Weights of a small GPT-style language model, trained from scratch on English Wikipedia: 1.95M parameters.
Each number is 500 + 50 x the weight over its row's rms, rounded and kept within 0 to 999. Layers, rows and columns count from 0. Numbers have three digits each. The size before them is the row's rms in percent of the matrix's.

# layer 13 attention query, 96x64, rms 0.214, rows 21-95, columns 0-63
094:526452522538425562570489526483515493561463530489468557538485470502419454380549469505467496586568505495555554589578544497555505458480543464506547590442481528552482464440519533393578448421451445
095:454452500455505476450552510547515504591476537466516480529549460499551521566497415562535464512445509523510542485513359559534596445469467632560546554469467558529444521536545436427409553477547498
112:450439493581505588565447534470517504450569428576519552457545475480516499511524590491539477447504517360497466405435522534457516373523549508485536517552496460475448525494524393507545485453433462
088:545534568506464526568466601474445561489447581457489540466486507436481522497585507483544441424444524591533497489485601451576514490512445483478571533621497481464444433519495554468509435399469450
095:524385551343420519432502551544496417512460507523458488448493557583483556509498505488485509548475474457520448516438512460500459578483521555536489464439481582401580456558570456545471534448506520
099:577517460489494523523541430552474498570521583493478515409545428464524416445411573420469581549512490494467502492352499520520562464532478452459567449465449502517484490505589471510522469513589579
101:457517544492446518624448502480457481589504500538444482496525526476495486496521449481532506448434587479487474557529463432562489482472349516426544448555559353436520472474461436487528526516572543
101:411499457405482505567467586529480426488534474536434433490406470567400459477540513581390527506586475405586513513462553516431516496555469565467571504496543495510493467540481470428530501485517488
106:542583534516587512413508532557456474539531507535426542537473551467485506499497456598418504455425540452538552435440423435493494548516449527511447515510500413571477465520532494583583479511613417
104:555521457543404462574504527498425488518484549519426538491408499516492555502508483539529488491475514442397516565460536456491412597577559593494507396429496532457430480546400479567480522530450519
106:516530463496528513404492568549447573460476498521572561499479488534506472554498445361553571606626572470470479564505509546532534431416554521463514469489524450468452458471487518554521483446455576
104:523569524450456396492496501532512508547536545493497482429536579511500562538600458466452510535472470495587545482550520584413440417506515410476368517535593548555476547455479449526538458509508435
097:503494534435560493467522483415601546560528531569506477591549533420407583492499517509433553426524557447446513553439521478565470546488595439512524527503583482451532571499527515496526437470399464
113:485535516513582516590452550442499554512505500463436467492458569436534554555530459528553503461579510443635588492554433438516581542564425554525515545565510492476494499449457422442573509528444530
104:468507467464525563555549522442510531520455419577505606503514443563381636406494455505500591587518531467539480573496530493476486481432453485461490564477437471503460432520506568549533465553500503
103:442511421514533495611526473515484492564421498538487535455530546566483395586502597558472491474556474456466556469490541532470584603440472534553461539463536560486410526496440457551413448521496465
098:556504468538509427473488489423608503517580500469474475449524547504526520501524490466503546569460404512438477455456468561499522350473514552544610500428467522491413468532564404529510479494600479
099:554553506560427575473518563393504540487495376537465467492486502542523531611452518560537551451478512453508404526422499531565448407519445459486506537521553590521507505506513573427430461522465526
109:524478533507462532451524370445581536568540504517448430499597464414498511534491556490543495519552527639492479453540527501481584534511543588525398525548599553516544508492449537550469532540489519
099:608482459548538541532562391411482564412485554478536561525450492465479462520476499507554444572517475520498612546559456408572397449521455450525434522462503517489536498530511525444504436549540454
109:581481583419527470483533428563563582551465466519606491435449578478426555488472516581557499425464524508548481434526590509493466596461542536538477505518415525570449507496466481467453451529501448
094:526522449486560422490575454646510463468508538400458478384549444522562494563407498493559516507541511472471516518427475508488566485525566456473505513491478572484424434504421491555568554521484570
107:572464502470470512482515495568445529555424519480435452421472531439421543549629515452509526456437540487433446524500520416594464574445456472516439535432554520516470515568510437603483471528546541
113:468427459556520519510438553474434457555479566453502547513361470531452546509406485395562385485558459497522526526440580591437505499481500576465556461557515484429526492546519495544508480511445493
095:564455555486456492537529499543530520478380537524556434527518534475582580508469426570468499473603442417494512561477440525530491516508471582488496435487542497489519427589514493566381453487557584
093:454525466571497449550449475578465414558542448517622471511496497495504448413547560485535593456547487574596474561501516596545473454385486517463508497505487437463478462530501491411559532521504557
101:489546513607499427526455403506484437477545477519463472523435493492520475613561467490479569541550530478453493470520558484518462521551415498453476478427498452531553537443448594482526409395572405
105:542524445429524488486361519459501587445513406538525454512522436536465423535483499534461457529505524527608559514441568532492496566497525501577545433466592491484510504465511610527608495481562487
105:453479418487502520544480469404557444486415525533471557404465460485455525608540442441480583525491547550502612505508464521437485453537528455535493405447526490552568558475489496558423515553416529
093:431413540527474532459600447371499519503456507537521518469462497483584523480553544548560488499571526454477470509495522558518597376421470495495595495470537507568484538537506495449625518511493443
104:532445417435453515467600456525509507435548515542428566592451470492413531654525480576493514512540500482506469503462438552433532526432480508556547467553499497488506507504422493384546485530552546
092:569403453520520516507568440588505508533437419543572568492551511453494474446469519443385439401498551440515509449451538472499590488558457540523455519582529516525502619534527552453530514533487496
103:476577520490452565548491505597459514477472571446538554445565502510565588516468470512513475506482498581507491504494512485432464548486501592468481435441482440398537603543433515420493621525425444
118:509486479560503553468463533486508501398494475512546537530509511493642521549495545523461487546500458361495579461516569527406453503491523384458472517529452499480513480507608439574558518601462534
116:525550461537483463517506528493503586465531506435507564558468618483499518510444438523585445452489472491547555514483478504437464401490497493397493539457513452541539610480518586524500463458602632
107:435556477519529558467555477483509476486486482323625479481450468468465509507542585524386480460489463496559586529500479558492582462520548551542475596504489561479565499524465491440539438473512520
098:497467581514556539541491450528635477440518540471459441532457515601480492474485475506491448433482432522503401561491555586501478554511537455420514392448525501468418576422524452513523572543529529
095:513480516633420518547429497503570520457525528480494488479525543494430528440415590539436431479463555586494518540503397517400499456436385454471545535535531434526460471513478515523549470492507573
104:548438617433530508439393465461445509494600435417504588463392476459495497493464606488463536519522499495583503495404548526486447410557544481523465492496504544537446507485501459471492551489512559
105:500643466517429474505520454521520476472511565499541493468499426442543562449470572446571483463530401400526576556418439459523468459520469482517506452581394532518491525468501487567454525435441458
108:512396515493412488445434534496517476513533580565480535470436531459441488466499515448369555499493424528473554541498437565511569526478534478411516523414568588485503458382515532461501464580500493
092:492461458597498498532475538480575521580525554579412483497418469456479571514429490551427450556488429463575506502458510431462482463529551509530336495462430547541484534488551544487533477472544429
097:514420552502538495431527488522480490494442528346461443506535465565479585518486448566473468546468445588522525375500448503534503546513473448553409489520446544512466560434590517467412509462459502
082:519480460518575437518457468526471551489581491534498382535525446519455449436528526461527578428553516513554516562452428521601457467533420508605554546498515421537435480468431415492555464532561496
095:496614461573432430543474463601529530462551473478477490604558489555564443500439425604551450548559431475450519481523529464568433542586474555495492528476445528481468490505520463483419514453534530
105:500545457465451442516488471519529485466419558499452544507494519401451558578492421508483494529491502527403401592530516529495562520519525499517476463438596571482539538530490461553470659600493483
095:458549551452485483500547548489420491480469543529493411504426536532610516499424491465561527424527463426436559493538526463492343530441424467489572531472513549524531612543550479531525520485498433
094:419505478574572483563548510521539503387509456492408616495570483414450576413534507496504485384493506561552465465545425523525492505508511503461608454499539514480550541485456438549451468533535503
079:508534485523466469493486495461574457521609477566597477473636456506551581478437482536425457515502560488436494474483428435580427464437534459544481536556450484512628511490529564485564526491490533
094:527582525490500481512401451490551475454422478492553559424447543400511536503629557539583505404530502508465591530540451492430458474512516529464558545538530443528495519533417481532393517459469515
084:579589489396551589531448497471560455491529511476482521562503437478514485439477588500541461562552436456492569533454616574550583567410520516499558523483460503531563512464535477525523494590549478
083:434498522540566540433559447447533490508458450408402493438511499601517455460533453579379470507465456505544572526566543560576467506517570466401499544524480494525543466447435518508553511462522567
098:565512638505388488580541488447444534514504517490529486555561461497495427444523582537501561533452506465578488578457430509560493498493529564456496523609530458522488472483567487416569418472458474
091:480565503390502541498472389436472518544409478446559457493452477573440547555592475482519509515503463460565479436481507478533470505583444556520470442397466608456534562529549474477499440427523518
092:530401425435456513532493401541477487430537520460554510447478525473492508428497527489546543524493553573524530544527466436509522425454515560472521513464488509466572442551384548547570463492339552
088:510484474583518534644489520454421472515434473455527510490454582486493493444512420436531495469513428421469532513496485540402528570482499532558454582508517575467563432604489468587444451474535496
095:489518612608583549573515533486482505536567397519427522488497481463456440527532446541480527556443537575547531431551487506457550520552513530546512396541417488551472482531499495477576569415442488
104:455595500487482532547436515440490492470537410448478489495508473481411479455393478429511426484526441522564460521517470453482541417484510540523488580492451474598566446456507618394459450436483524
099:564544514513619514522550552598538370523555486462563492457524437464518477546552457513521424519516427574507576540554504532553544475470538533489535571545562510453561527471482547413415520430481503
091:435507484499476651527433507511506520386461514531469476397468513511618489503538545462456482476484482508471533495532563506440537469532458391510533479481546472466511500468644406530487552482472573
101:470484470521500425450488516534513527430548544505471428478568472525479578486491536509563596556411386466476468406550453508515555446497598452519516445528551515445461467507425430498549430595434471
096:489504507491527518482505474505595526486507384445455505507449443654497522522552398537526500568626514430524560496529457451391473519543507548474445529424521490502466591530546484494539449513552474
085:500406605515476487534477440517527372445402568451461537583421497513441484481442498456493512505524524478437541429570552435507567435473506547474551459573445524555442420532478555452496484499466497
105:484446532433525515509416468468474568539534415436498450496517477574525526496484570455484555618563537540527488424514599536529548542479594382483512460480568540562492536516519560416551425461502494
090:527456550539536514541453480434506572543398505551594551586466620560457550447484484490460407493529443541501450551515443425540494511499498488515502384594545558581524496473439477518513520460462533
097:515519456404531424520536431540456512582455437425578442526503519467493452417509499571507505428410522496389497494504551492463547455496478488401555500478532545435404579487525452396492504519515536
097:494388469512455522411532475487492484491567545595536479404491468396483559522431513524472480539486397500434524492455510545497545427483570506515497554485450606547454589510504549409469479575453472
101:473531442483461477445422557440502468505544469481508536483551492549533561522455558539446355563365539502523475614508497412540410504479454544495448532527506442494465575497443522544518478536491416
104:505527487484451432458498497466559448469432439419475424491520479481464509540550538515419509472563401641496488378470465522426497474501452426464447584481501580463500436478514421431548495458500516
096:504466493350530442531423453469563515586585516560461559463468503552468540455479446471556438545445456477542570439493546486465498494426490460435510551513498478550508515502518409542518586432603476
085:502461535541482529516587451450515544490536512444486450503540485499489499596491487639514373502492576546515560458640363518487566497477446468556503516480496451494509556477456492470470463408484505
099:580447548428520506448574478437443441435558506530521533443489505545494496540435476521536522476457510462479376481400542532465512456503529442461572515543490461489445549551461357525440583547434531
109:490527482477535439441479502462437530537597519450559477558443452560546443459523491616486444484549503519629420436556487549558478479502451510480501552517483466495474491495542472369597506448465415
094:508578413508482527591543357472434571460426563483494467441571592465547472538431519542499467512537472517525526516438544444430455475558503489519440512506512501553575450533487548389516461446532477
091:556485506453513434490457512596447504464559600554431509530501479498483587519602430496585507436396494512488479553522490520525400475546464426506497489439486596520455451545564573596508514489542478